{"attn_scale": 0.125, "lr": 0.00442, "decay_fraction": 0.595, "final_lr_fraction": 0.05}
Each number is 128 + 24 x the weight over its row's rms, rounded and kept within 0 to 255. Layers, rows and columns count from 0. The size above them is the row's rms in percent of the matrix's.

# layer 6 MLP down (transposed), 1920x320, rms 0.0925, rows 1607-1659, columns 256-319
size [ 96 114 121 107 108  91  92  99 102  93  92 104 113  83  94 100 103  80 106 101 100 112 104 100 110  97 101 120 109 102 101 103 108 109  96 102  94 103  86 110 104  98 111 113  92 114  98 110  89  84  98 103  87]
[[110 103  92  99 107 118 129 113 115  99 116 114 122 141 106 144 143 172 114 126 138 137 117 169 144 146 130 139  95  84  81 138 136  94 151 139 157 116 132 139 145 114 120 138 110 143 120 113  99 221  98 114  96 137 153 110 144 170 175 189 127 126 124 114]
 [142  95 124 141 160 160 146 117 151 125 143  89 141 128 111  77 132 105 109 141 152 118 125 131 124  67 141 148 147  71  92 128 116 150 173 121 109 136 158 123 122 147 127 126 100 145 160 151 114 134 155 171 136 112 157 165 140 110 128 110 117 123 107  76]
 [153 125 139 106  93 138 126 171 109  83 125 121 122 119 180 159 164 115 159 156 130 102 114 135 102 115 147 109 146  92 131 112 114 152  91  98 163 135 148 135 121 135 133 143 165 119 125 119  76 127  82 123 119 103  65 144  97 118 149 104 155 119 115  91]
 [110 136 145 165 109 163 127 109 166  89 144 138 110  98 114 118 137 144  74 141 151 123 103 118 136 102 121 171 126  82 108 133 117 135 113 118 117 180 150  98 134 135 131 178 128 137 121 151 111 104 133 145 153 131 110 133  95 114 144 114 134 129 107 154]
 [128 111 126 149 149 134 154 149 158  79 158 138 123 119 155 155 139  81 107  97 108 144 127 159  80 160 109 154 135 143 181 141 107 108 106 118 144 146 110 140 158  98 107 143 137  79  97 114  93 110 160  87 165  85 122 160 124  73  98 156 111 121 131 126]
 [108 150 154 141 153 142  92 128 107 161 128 178 116 168 123 140 148 128 111 111 110 102 110 112 179 109 145 123 135 148 150 133 123 183  98 154 129 152 137 142 111 129 163 126 139 115 133 153 149 145 152 101  88 170 103 116 171 160 173 155 130 126 129 104]
 [118 107 191 145 105 147 127 125 156 154 113 119 154  78 112 108  91 116 151 106 150 111 154 133 140 111 115 131 137 106 121 154 126 102 127 110 125 155 110 139 142 127 149 118 139 117 162 111 174 153 103 147 136 154 109 143  88 133 104 120 161 118 149 151]
 [142 123 151 190  64 147 131  92 140 133 137 126 109 128 135 152 119 152  83  99 147  94 178 101 160 108 120 137 181 102 142 117  87 177 103 151  98 162 133 143 124 131  99 135 111  84 122 158 114 131 143 160 149 103  99 104 130 170 133 100 117  99 142 134]
 [101 117 118 103 101 127 126  98 115 156 110 120 155 100 148  82 134 148 114 111 115 123 164 130  88 125 150 130 132 108  91 110 144 142 105 112 103  98 128 104 106 138 111 113 145 104 127 123 105 121 172 115 158 130  91 120 118 141 137 147 130 183 165  95]
 [100  87  84 126  77 154 157 168 148 154 153 134 201 148 145  87 114 129 112 154 135 129 148 133  84 122 105 147 103 137 122 120 129  84 102 106 159 108 158 138 120 116 130 117 141 135 143 117 128 163 121 111 148 108 160 108  63 116 102 129 141  92 116 153]
 [127 115 110 102 142 135 115 158 131 129 120 139 133 162 163 112 143 129 115 135 142 117 158 154 143 133 114  98 123 125 119 171 157 156  74 136 132 126 147 156 121 104 133 140 113 148 131 125 129  95  84 138 134 139 148 159 128 135 108  92 113 124 132 128]
 [125 120 122 129 112 117 146 133 146 120 155 134  87 126 128 111 112 119 111 158 154 100 115 106 130 191 147 167 139 154 112  96 146  89 123 120 148 137 125 116 119 124 115 150 112 151 112 121 115 103 105 150 142 120  91 143 131 119 102 146 115  87 113 145]
 [181 111  74 116 130 119 158 129 120 154  74 164  98 117 130 115 114 110 116 142 103 126 115 109  92 120 125  90 140 140 149  94 108 130 112 106 108 181 134 145 166 134 109  98 138 141 123  91 149 158 121 153 132 118 152 165 146 140 131 120 141 107 157  66]
 [138 128 103 112 129  96 138 148 126 156 100  83 116 115 102  93 146 134 116 145 149 161 100  98 149 112  98 121  80 156 148 149 178 161  77 123 107 128 120  98  95 134 119 117 188 128 125 153 158 125 114  84 144 138 150 177 120 127 114 131 134 138 118 150]
 [117 132 127 145 138 164 121  53 122 124 131 101 113  96 176 132 142 124 172 114 110 132 104 138 119  93 131 128 145  73 143 144 138 121 162  99 137 107 155 122 111  83  98 134 173 135 119 118 143 110 110  70 134 117 131 127 149 131 139 140 143 101 184 142]
 [126 100 138 158 111  86 101 126 147 146  99  92 155 147 137 142 112 150 116 110  69 161 127 189 156 119 137 100 103 103 130 119 115 157 125 122 134 141 111 110 120 116 146 160 138 140 153 155 105 155 143 158 106 122 132 135  96 132 137 157 142 139 142 112]
 [100  81 104 108 116 118 138  99  97 149 118 129 122 122 132 155 139 129 119  86 134  78 135 191 121 129 152 172 112 167 140 121 151 181 143 139 163 130 130  99 105 142  96 106 130 141 114 164 134 135 108 126 109 162 121 138 120 152  96 102 133 113 140 130]
 [117 140 138 102 125 162 124 152 173 153 162 132  83 146 152  77 165 116 122 159 125 127  98 134  97 151 154 126 140 143 157 143 148 152 141 100 150 110 121 117 122 149 138 158 130 125 148 142 124 158 101 125 179 142 132 104 111  66 121 100 120 129 151  92]
 [115 115  87 146 134  83 113 122 107 186 121 154 123 128 109 124 122 147 143 194  83 146 128 124  57 155 105 137 115 156 121 147 123 148 175 107 103 112 167 118 110 123  95 133 173 115 186 149 108 180 134 129 138 123 154 135 133 124 101 120 169 134 108 123]
 [153 133 108  74 106 122 147 126 116 148 130 125 129 133 108 119 120 122 123 154  87 107 146 114 133 149 178 112 135 171 122 109 111 199  99 115 119 120 126 124 125  94 146 127 115 118 155  99 154 161 114 131 144  98 141 144 136 107 125 165 162 162 108 134]
 [142  99 132 112 139 141 102 155 136 128 138 156  84 148 124 148 155 113 115 128 186 146 149 149  83 105 134 124 106  88 127 132 162 115 142  84 186 106 113 156 134  83 102 187 130 121 104  99 124 110 101 101 113 106 139 103 150 151 123 153 116 135 113 114]
 [157 146 187 151 151 158 124 141 123 133 146 158 128 144 139 113 129 136  91 129 116  90 135 117 113  89  98 115 115 154 125 115 126 152 138 145 139  95 119 145 174 166 127 134 122  96 113 131 151 136  99 126 125 148 154 114 119 129 111 146 111 131 142 126]
 [139 120 141 112 124 145 151 138 113 103 161 114  96 149 123 131 128  89 135 117  88 126 127 119 137  99  91 124 173 111 143  99 111 109 162 123 141 122 118 132 150 107 176 102 136 121 144 114 131 156 122 102 156 121 153 122 111 125 143 113 104 122 123 131]
 [143 100 132 133  92 132 129 112  76 128  94 115 112 149 109 119 127 179 135 109 113 113 120 121 175 131 163 117 147 175 128 126 131 102 165 119 111 148 151 142 164 100 142 147 120 143 147 109  87 103 116  97 117 130 129 129 142 186 103  74 146 114 179 135]
 [157 122 154 111 147 121 189 143 124 133 173 117 113 131 121 133 101 135 133 136  98 136 147 120 125 121 127  88 112 141 165  78 129 112  71 127 130 165 146 153 110  82 106 166 152 137 119 120 118 134 127 126 160 118 123 197 129 121 126 134 130 120 114 117]
 [106 148 137 147 125 145 121 150 136 143 121 151 118 106 131 159 137 131 105 111 159 146 165 130 126 134  98 137 109 152 143 140 117 155 104 140 125 144 155 117 133 148 156 126 143 159 176 135 131 107  97 115 129 132 108 155  45  76 120 132 179 162 125 129]
 [172 142 123  77 119  90 158 154 152 119 139 112  94 113 112 104 160 129 116  99 110 141 118 166 109 123 132 148 170 154 111 133 125  66 181 120 144 125 141 118 108 131 140 140  95 120 104 134 106 146 116 150 124 136 128 126  92 141 161  99 137 199 157 146]
 [192 122 153 112 138 144  95 110 138 135 136  82 132 150  99 137 140 126 133 136  86 139 129 107 133 142 129  97 106 132 171 109 140  81 134 160 114 171  87 100 154  88 118  51 121 135 116 158 161 131 120 143 126 130 125 155 103  78 101  98 129 156 134 124]
 [ 92 132 114 106 114 158 116 131 107 139 134 112 128 128 120 114 115 116  82 122  86 102  87 137 101 134 131 119 111  56 136 101 113 151 124 134 169 129 120 135 121 159 137 163 139 142 120 134 110 130 143 107 104  96 145 153 146 124 103  99  93 123 121 114]
 [128 112 135 140 103 113 147 117 111 134 153 121 137 136 101 146 171 144 177 102  95 155 182 129 129  97 178 103 137 156 129  91 140 156  76 108 155 125 149 151 169 130  95  85 144  93 107 116 194  59 136 133 133 166 135  80 103 144 152  91 143 131 133 122]
 [127 120 157 118 123  99 112 155 138 135 139 130  89 102 122 142 118 128 143 138 145 113  88 116 154 140 157 135 117 107 141  85 127 146 118 138 136 150 116 109 124 168 106  86 128 134 158 105 137  95  98 101 145 121 116 135 137 129 119 137 139 127 172 124]
 [121 138 103 117  97 160  90 203 147 117 155 133 122 103 125 154  66 111 130 164 107 103 162 135 128 143  99 139  94 110 125 133 162 127  93 136 132  93 123 126 110 173 120 168 153 111  36 120 115 115 111  97 114 113 135 141 118  96 147 134 159 106 147 126]
 [144 123 109 117 118  97 132 144 113 124 115  96 107 135 158 151 147 100 149 135 161 135 141 118 137 121 130 175 135 121 152 174 148 110 151 135 118 130 132  94 137 129 118  94 157  95 166 105  44 152 130 112 146 149  93 166 105 122 141 137 147 137 127 164]
 [127 107 131 120 116 134 118  93 159 134  94 175 155 117 123 152 110  90 136 123 168  82 177 132 126 132 178 122  94  99  83 192 130 126 138  91 117 151  91 120 127 146 144 121 126 175 157 131 131 162 141 117 110 115 129 184 102 121 146 154 142 146 126 156]
 [135 130 143 103 155 105 119 142 114  99 105 119 127 138 142 123 137 116 148  97  89 121  77 104 139 117 132 125  98 147 189 151  98 137 139 124 162 132 126 117 155 152 137 135 125 143 105 124 143 105 128 130 127 119 124 174 132 138 111 136 121 121 150 124]
 [143 102 109 167 113 130 150 131 148 143 114 207 169 158 123 131 131 147 108 106 108 137 147 123 101 146 116 103 136 147  83 138 104 126 147  95 125 185 124  95 128 120 159  95 151 122 160 128 119 163 154 107 138  98 128 166 123 123 115 127 115 128 118 155]
 [111 121 124 125 138 137 104 103 151 160 175 127 122 166 122 124 119 124 137 130 186 152 134 108 117 166 149 145 126 132  55  95 117 166 113 139 111 107 104 102  79 122 135 145 140 115 101  92  86 113 184 159  98 135 139 115 131 150 133 133  71 102  67 113]
 [130 168  90 114 149 157 129 110 110 135 129 143 172 120 123 163 150 126  98 177 116 119 104 166 103  92 149 144 113 109 118 123 133 135 116 108  99 135 163 144 106 117  88 161 124 124 107  97 108 136 114 133 100 135 115 116 176 163 173 114  95  84 152 120]
 [132 136 113 134 114 133  95 136 139 125 111 150  97 125 160 124  78 108 128 130 110 146 103 150 113 131 119  78 141 147 131 113  84 111 108 108 122 117 128 130  93 131 109 142 107  86 136 152 129 138 104 132 107  98 106 149 100 115 125  88 118 122  99 135]
 [152 180 111 128 101 109 133 114 107 138 157 118 148 138 158 137 141 119 140 159 105 125 161 138 148 141 112 118 177 134 158 163 145 103 112 132 159 134 133 148 137 180 174 133 164 129 140 106 157  86 119 118 126 125 157 129 199 117 137 128 132 133 122  97]
 [127 145 159 108 130 150 119 125 147 112 120 107 123 137 127 114 114  87 135 119 137 128 143 146 132  99 129  67 149 134 161 140 140 118 138 116  78 111 140 128  86  87 157 102 131  75  98 117 118 106 126 123 129 162 120 125 180 139 150 184 110 121 109 122]
 [120 135 158  99 117  82 139 131 138 155 114  95 102 128 101 121 150 143  82 122 126 109 154 134 134 144 139 109  94 137 145 120 154 181 127 117  93 144 113  97 160 160  78 150 138 136 109 126 147 121 145 132 153 120 109  90 127 163  96 140 165 114 116 112]
 [136 132 151 115 129 131 129 142 160 110 137 144 114 120 155 163  89 147  79 142  93 129  97  87 127 104  72 151 151  72 128 130 135 137  97 123 117 164 165 120 164 140 116 152  93 143 144  89 108 117 113 120 101 153 120  95 117 170 142 123 163 105 150 125]
 [138 130 100 130 146 124 109 106 110 109 107 104 113  92 157 122 120 139 143 116 118 163 134  49 116 153 103 106  84 174 187 121 110 122 176 103 143 134 104  93 110 122 118 158 156 126 121 107 127 148 105  84 147 147 125 159 135  89 143 130 100 168 120 149]
 [147 145 147 147 110 148 151 142 143 122 154 127 113 127  98 120 138 137 144 116 167 103 111 119 142 105 120 111 141  91 135 141 121  60 102 179 126 167 122 138 101 110 122 118 154 129 102 170  76 119  97  95 107 105 103 139  90 148 110 145  90 138 130 154]
 [114 125 147 146 183 138 143 136 145 108 147 126 112 126  62 130 148 118 145 121 154 134 118 110 140 158  96 146 120 111 132 133 118 108 110 124 133 138 113  97  95  64 122 140 172 132 115 134 138 137 128 143 145 141 132 100 130 136 138 124 165 146 116  83]
 [131 158 128  76 125 144 174 111  91  92 146 153 112  99 176 145 173 122 119 136 137 114 132 150  94 154 194 143 114 119 102 169 121 155  69 136 158 102 102  97  93 156 110 129 112 128 129 138 156 142 130 115 116 172 144 134 108 146 119 144 160 135  90 116]
 [137 123 129 194 117  86 100 107 162 129 129 144 143 131 154 101 165 117 103 104 138  92 145 121 139  94 120 112 126 131 139 107 120  81 195 171  98 104 113 167 100 136 133 112 138 150  78 115 109 138  99  85 142 123 111 102 106 145 105 149  81 155 153 100]
 [119 129 164 102 114  80 144 160 168 142 164 100 144 164 107 114 131 115 124 129 122 118 163 145 163 129 172 129 146 157 135 113 130 158 179 107 150 123 144  98 108 122 115 103 147  97  93 116 113 109 148 145 122 105 125 158 119 132 102 144 111  88 125  95]
 [164 133 155  81 146 119 150 160  90 116 148 118 117 203 135 124 100 133 125 137 171  77 135 116  93 154 120 138 145 133 134 110 106 171 140 117  86 162 115 128 111 117 105 127 137 128 135 116 137 141 160 190 119 164 145 170 129 154 166 107 128 103 172 158]
 [162 132 170 142 137  97 123 114 153 162 130 126 147 158 118 155 143  73 123  89 123 131 110 150 160 127 103  94 163 131 186 114 128 153 127 101 141 143 131 142 106 131 137 153 117 134 111 167 106 174 110 142 120 118 133 168 145 185  90 118 125 146 177 109]
 [118 127 101 163 138 129 127 139 151 113 105 131 117 113 126 123 110 126 131 102 150 126 145  94 169 129 122 132 121 128 105 133 125 130 115  96 139 158 139 176 137 172 146 158  77 123  95 121 117 117 172 100  86 122 108 150 175  90 146 113 144 167 185 116]
 [134 139 163 141 156 111 175 117 138 132 155 153 114 154 121 105 174 122 140 102 172  99 189 118 155 125 143 118 132 121 104 134 135 122  73 126 156 101 147 134 108 139 117 171 126 104 133 125 131 102 154 152 146 120  83 143  88 127 122  96 103  87 101 121]]
# layer 6 MLP up, 1920x320, rms 0.137, rows 1608-1659, columns 256-319
size [101 105 110 106  98  97 101 100  98  99 102 105  95 104 103 100  91 102 106 101 105 100 101 109 101 103 106 104 101 101  98 101 102  96 104 101 104  97 106 101 102 108 104  96 104 103 106  95  95 103  97  97]
[[138 108  98 136 163 121 131  90 130  96 144 111  63 127  77  78  95 115 163 143 112 143 157 143 129 132  87 117 119 116  93  93 136 139 108  79 108 161 112 125 107 143 151 165 124 148 169 131 133 129 188 131 121 130 148 121  98 112 140 146 152  99 151 149]
 [149 150 168 140 137 154 137 165 114 165 184 110 166  83 115 120 149 127 170 152 117 121 147 159 141 122  90  95 132 117 106 121 143  68 144 105 162 121 102 133 151 111 162 103 109 157 128  75 114 140 133 137 132 146 107 160 152 173 126 100 124 148 117 142]
 [118 129 116 106 132 116 129 152 100 124 116 163 152 122 133 187 138  74 125 130 119 101 111 107  89 194 133 109 149 129  96 139 145  97  86 127 104 136 117 141 112 170 139 117 129 125 140 123 144 113 104 147 124 142 159 110 173 158 119 122 144  73 124 145]
 [191 132 117  80 121 122 115 126 131 138 112 127 135 105 140 125 107 126 129 129 154 112 101 132 151  82  77 122 108 136 121 127 166 139 136 145 138 106 160 122 171 131 176 140  97 179  96  79 132 108 112  93 143 147 142 107 120 108 147 147 101 127 150 105]
 [116 138 130 138  99  73 156 110 116 151 102 142 159  71 147 105 127 160 170 122 163 182 139 147 128 128 103 128 134 127 108 101 124 142 178 145 139 161 135 126 143 119 119 128 105 167 111 117 147  96 120 122 122 151 119 115 135 112  68 137 123 137 127 154]
 [131 138 144  92 101 163  89 106 112 128 119 166 149 125 149 125  94 128 151 145 145 128 163  65 128 141 135 147  87 129 135 144 126 164 158 131 113  51 145 112 117 123 124  95 149 153 129 149 102 165 103 190 145 115 139 136 154 103 187 158 134  78 138 144]
 [129 134 117 123 123 121 122 132 140 189 139 107 133 140  83 125 148 151 132 105 158 168 180 155  86 111 137 165 149 134 141 139 148 111 137 134 138 159  86 153 125 154 124 157 131 170 100 159 134 121 110 161 133 103 120 105 132 104 143 104 106 136 153 203]
 [117 148 109 169 121  89 152 121  89 130 146 130 147 113 146 103 128 115 166 151 166 159 163  87 113 142 141 131 128  91 110 147 134 145 118  97 107 176 156  90  97 103 106 165 118  92  75  88 132 141 137 135 144 127 141 127 110 134 114  83 148 116 181 142]
 [153 152 160 179 154 108  99 105 107 147 134 124  92 115 116 130 177 111 141 147 112 175 129 132 130 128 101 119 125 123 120 111  76 148 140 121 108 132 136 139 188 118 140  97  94 116 107 128  90 119 143  93 114 119 121 142 185 109 168 151 146 149 189 143]
 [152 137 109 154 166 116 129 113 112  33 117 107  85 135 121 103 127 129 134  99 113  86 159  94 107 135 177 148 136 156 120 118 103 125 139 142 125 130 123 171  95 152 168 116 174  99 131  73 117 116 112 153 118  93 128 121 133 152 126 160 124 166 139 159]
 [132 107 147 179 126 121 117 125 117 137 118 174  97 143 118 125 103 133 138 114 118 137 148 189 121  99 127  75 127 144 126 115 135 115  92 149 162 134 109 130 153 119 131 111 168 109 116 152 116 118 120 137 175 144 150 132 148 126  93  84 134 118 136 134]
 [134 141 124 100 145 122 145 135  79 134 116 117  70 120 119 136 130  91 115 104 154 128 121  98 132 117 118 105 139 118 156 157 110  85 110  99  93 146 131 154 105 166 125 146 173 110  85  94 123 151 126 151 166 126 144  87 169 177 145 120 108 126 129 109]
 [102 146  90 152  74 144  93 105 131 114 159 157 108  92  99 109 148 124 103  81  88  95 177 151 132 105 134 148 149 141  98 186 118  85 171 109 123 105 133 164 169 134  80 132 131 124 134  90 146 136 132 159 109 125  93  49 158 133 102 141 187 116  72 146]
 [105 128  86  65 132 164 108 109 121 163 148 112 144 110 165 145 166 110 113 125 163 107 127 113 161 175 158 185 138 119 162 132 102 167  92 134  90 131 123 114 129 112 126  88 130 123 137 103 126 144 122 148  52 112 133 137 103 154 166 115 139 119 125 125]
 [102  97 151 143 194 124 120 125 134 158 107 132 165 126 101 139 116 178 137 149 126  89 157 122 129 180 146 154 129 138 137 149 137 125 150 121 162 132 126 145 121  75 138 142  65  77  95 138 154 150 116 144 116 158 143  96 159 122 160 151 133 116 106 142]
 [118 146 183 102 136 107 108 112 128 106 117 119  57 149 105 160 132 128 146 118 101 126 117  96  98 142 112 132  95 108  98 161 149 128 123 154 145 148 110 127 132 100 102 127 118 154 146 137  91 117 102 124 155 122 131 129 153 146 156 169 140 156 102 155]
 [147 135 100 140 142 115 116 158 110 111 100 116 142 109 137 152  83 132 167 117 126 169 133  98 119 100 102 158 112 142  96 162 134 120 143 112 121 149 134 134 137 140 115  77 125 170 126 141 118  84 137 142 119 111 159 119 100 164 111 143  89 149 125 112]
 [129 144 107 138 150 121 153 120 148  89 146 140 154 131 114 138 118 139 140 113 116 123  70  83 132  98 105 135 131 172 111 114 147 119 143 166 130 133 135 148 170 111 152 133 122 157  98 147  95 118  93 147 108 148 128  74 130 174 124 142 120 153 121 146]
 [119 108 133 142 164 140 114 136 100 135 114 149 121 112 145 112 140 128 126 127 111 132 142 144 158 113 101 158 130 136 142 132 108 186 125 101  95 153 140 127 141 140 149 107 135 141  94 150 110 107 120 120 140 139 109 105 136 147  82 123 125 118 121 126]
 [147 167 129 115 130 103 103 109 153 136 130 116 101 143  70 133 136 155 162 101 105 126 134 121 165 149 161 114 143 136 151 124  57 109 143 119  86 167 156 144  96 109 147  97  97 167 143  84 140 120 127 143 107 112 101 108 116 124 174  94 121 110 135 107]
 [ 89 127 103  89 129 136 139 147 131  95 109 136 164 145 115 116  98 117 114 133  80 168  90 104  61 171  95 150 140 148  91 134 143 138 141 132 133 123 128 114 102 156 116 146 114 116 109 134 147 117  94 119  93 175 123 136 159 159 105  95 120 111 163  95]
 [116 115 134  86 132 111 150  84 105 147 126 128 129 163 122 151 128 105 140 130 123 193 130 140 128 115 125 132  94 130 127 141  98 113 106  76 135 137 164 143 140 122  97 116 155 123 164 140 163 139 129 137 164 134  97 131 137 141 161 166 141 167 132  83]
 [108 124  77  95 126 152 124 117 120 161 162 189  97 133 181 154 123 119 131 156 121 104 127 145 121 110 143 161 132 128 105 155 122  95 141 108 129 101 151 127 125 136 148 155 150 128  95 130 177 123 121 132 155 150 141 103 117  69 138 142 108 174 145 125]
 [ 80 126 130 117 138  98 122 115 136 131 104 100 105  78 104 143 107 148 164  83 116 112 142 127 122 121 167 140 127 150 134 117 117 130 122 132 123 113 121 115 131 136 127 177 196 162  99 162  97  99 122 120 109 139 155 119 156 128 154 123 124 154 118 107]
 [199 128 135 109 189 151 109 100 132 135 155  91 133 137 174 135 103 109 112 113 142 149 103 170 126 130 107 130 113 118 167 154  87 116 147 189 122 139 110 126 119 136 117 153 117 133  82 149 139 106 138 120 152 119 139  68 136 101 104 103 159 159 114 144]
 [124 171 115 156 139 135  97 140 105 129 155 145 119 192 144 120  87 188 125 128 148  97 148 111 139 135 122 117  83 129 130  74 138 120 143 136 157 156 102 131 163 118 132 143 105 109 118 143 137 133 166 181 153 129 116  76 152 120 105  64 110 121 107 110]
 [171 111 137 127 129 184 103 181 113 117 143 150 128 114 112  58 172 132 100 139  90 106 106 132 142 119 100 171 116 139  87 109 141 106 105 129 115  93 116 110 102  78 136 100 136 125 120 185  91 129 114 155 108 155 103 131 140 131 136 120 131 103 166 115]
 [124  95 151 144 106 139  80 157 119 192 124 161 102 139  92 116 138 118 161 123 120 144 134 124 111 140 137 111 137  91 161 140 131  94 172 123 103  98 149 141 108 142 142 125 173 119  92 114 139 143 100 121 150 152 154 116 151  90  90 104 117 139 146 164]
 [128 113 136 118 136 157 184 103  94 155 105 115 137 160  79 125 133 180 155 119 135 145 132 149 161 147 136 125 120 119 155 151 113 150 158 116 130 144 127 122 151  92 143 127 131 128 144 137 158 109 123 119 124 145 179  94 100 145 143 128 124  84 132 128]
 [ 93 153 154 134 161 165 141 125 119 138 130 128 115 157  99 158 146 148 136 129  88 117 153  93 132 131 112 142 147 158 134 137 136 126 153  99 154  94 138 168 129 114 187 127 143  95  88 147 141 156 143 173 128 154 136 145 150 185 132 123 111 157  91  89]
 [165 143 147 124 106 131 131 125  97 144 119 118 112  97 107 115 120 114 144 137 133 135 152  94 132 149 152 119 145 169 127 138 123 109 145 107 101  69 141 111 187 180 181  98 127 159 165  97 143 113 170 124 137 118 128 138 104  93  95  99 138 172 176  98]
 [163 112 105 138 167 108 154 133 101 105 148 116 125 110 110 142 133 114 133 153  92 137 115 115 142  94 147 129 136 131 106 119 115 135 164 156 102 112  95 133 142 120 137 136  92 123  83 121  95 135 122 137 165 107 109 103 172 115  97 147 119 135 162 129]
 [163 125 178 124 149  94 109 136 128 108 146 118 120 141 138 117 140 145  86 112 126 136 125 140 147 155 114 128 106 151 108 153 128 121 154 108 107 100  71 132 136 157 163 111 151 138 142 112 112 111 154 157 145 160 142 141 114 136 137 125 150  92 112 131]
 [133 134 175 166 118 113 166 118 136 119 124 143 132 134 139 121 124 114  72  76  86 126 107 134  93 133 133 159 112 124 150 108 148  85 165 123 171 120 106 127 120 153 131 110  93 147 127  83 194 117 137 122 192 142 145  88 138 123 134 124 157 117 128 173]
 [131 104 177 156  94 143 102 147 168  88 108 144 122 196 126 118 143 120 127 138 136 164 152 112 116 104  92 100 143 151 100  82 110  72 135 181 164 115 129 138 117 114 117 134 157 124 127 114 104 146 138 123 104 152 146 138 111 106 142 163 156 128 131 176]
 [ 99 151 132 125 189 107 117 156 108 109 137 110  81 119 156 116 124 167 133 125 175 159 129 123 127  98 111 184 163 143 137 157 130  74  95 107 115 104 131 138 142 151 111 133 104 116 139 106 155 125 110  98 112  93 119 111 124 131 100 131 118 123 171 150]
 [135 111 149 108 127 161 123 113 111 163 118 127 107 109 132 112  99 141 118 129 124  88  87 162 121 137 119 121 119 136 128 121 127 144 114 141 108 126 124 152 156 109 114 101 183 127 137 125 125  99 128 144 117 132 163 101 130 105 125 113 101 104 138 112]
 [141 110 130  92 144 116 160 120 104 102 175 109 134 162 124 123 185 141 116 133 130 150 146 113 153 179 133 115 123  64  86 122 164 130 150 116 135 114 133 127 117  93 138 161 174 129 141 117  86 128 168 118 134 144 112 142 124 138 117 155 109 147 146 131]
 [126 139 111 142 134  76 165 129 101 124 117 141 116 123 126 139 147 141 107  84 149 129 123 105 158 121 143 162 113 134 149 146  89 114 144 115 169 110 166 114 112 145 101  77 127 121 121 126 141 130 141 153 115 147 198  98 134 206 130 143 171 125 119 129]
 [ 92 155 132 112 169 123 119 183 144 141 124 133 109 103 102 120 119 117 142 151  94 110  91 160 143 162 139 101 104 153 110 143 133 121 164 104 131 102 117 145 164 131 116 149 155 105 162 113 123  64  93 103 141 119 137 148 112 150 131  88 160 144 133 113]
 [ 72 139 120 137  96  95 149 166 140  97 153 153 128 100 147 115 131 135 149 105 156  92 111 144 108 129 150  66 126 117 120 138 130 143 101 163 161 117 115 106 142 129 156 115 155 135 119 146 169 122 140 113 123 163 141 133 103 107 140 164 124 149 144 131]
 [135 150 156 118 142 115 134 162 138 157 128 137 137 168 135  90 129 153 147 131 160 153 138 130 103 131 128 121  99 134 109 114 131 124 113 107 119  98  79 145 135 136 144 134  82 100 120 120 102 121 128 136 104 136 147 144 123 107 126  87 159 127 137 161]
 [ 87 179 123 158 131 117 143 123 116 121 112 101  86 106  91 122 155 162  97 112 153 145 128 146 144  60 108 164 136 114 154 106 135 113 149  85 132 104 116 103 119 156 114 119 136 102 119 156 109 135  91 110 128 135 116 117 139  69  95 121 141 132 142 183]
 [133  99 166 138 137 179 133 135  96 139 108 151 134 145 156 139 141 133 133 160 122 155 151  78 126 112 149 152 106 148 113 131 121 139 154  86 155 124 117 142 164 108 170 166 117 117 144 154 110 147 113 146 110 161 148 158 117 181  89 101  93  82  63 142]
 [136 138 115 163 137 179 133 152 120 130  97 108 154  95 134 132 128 167 133 160 116 152 106 156 132 132 147 101 182 138 140 130 122 109 150  96 123 154 131 132 102 147 123  86 121 120  97 135 104 138 109 118  89 135 125 154 137  80 157 162 146  92 174 127]
 [136 119 102  75 120 114 144 126 119 135 110 115  97 126 152 120 135 155 153 154 131 135 122 132 150  83 134 165 110 137 134  79 131 166 134 114 131 176 149  97 155 126 108 140 113 103 177 114 104 135 118 163 164 107 143 128 138 149 148 145  96 161 139 134]
 [ 83 131 115 142 159 117 156 151 134 122 120 156 140 188 118  92 160 115 129 140 126 117 168 174 125 152 124 111 116 117 106 137 111  92 165 135 108 122 131 126 141 143 147 143  96 142 121 133 155 150 103  93 151 112 125 111 125 129 109 164 133 150 147  95]
 [ 96 129 124 125  87 124 111 161 124 146 155  99 129 116 160 104 101 109  99 151 108  84 130  87  90 103 116 145 139 133 172 143 161 157 151 152 154 139 137 111 113  87 105 139  43 147 186 168 108 148 130 124  73 142 136  95 112 116 169 150 111 116 121 150]
 [110 168 122 120 109 131 117 146 129 123 113 168 115 116 135 123 132 118 123 132 141 107 175 113 155 134  78 142 138 159 128 103 149 129 141 111 102 135 146 113 105 182 134 132 170 165 136 152 129 144 125 148 129 102 117 136  98 163 110 108  85 152 113 134]
 [123 100 133 145 137 157  99  84 127 165 112 128 125 142  71 182 170 126 113 103 116 136 200 138  91 108 136 174 125 144 131 119 144 108  95 124 112 126 127 166 122 138 142 107 180 182  93 155 138 113 142 111 105 125 107 124 118  83 149 132 120  78 108 124]
 [161 141 151 146 117 154 158 156 109 159 173 148 154 171 118 112  89 133 107 138 118 116 121 148 111  97 127 154 182 157 146 137 114  89 161 138 110 142 139 117 157 109 123 134  96 107 120 130 126 164 116  74 112 145 142 118 170  93  89 123 113 160 170 150]
 [126 134 122 154 140 157 104 141 130 124 167 111 168 127 130 136  62 133 144 181 132 100 146 104 133  73 158 147 135 134 127 127 118 113  92 105 124 118 128 163 107 113 178 132 159 166 106 127  84 129 141 176 167 112 109  95 154  89 144 179 137 108  68 151]]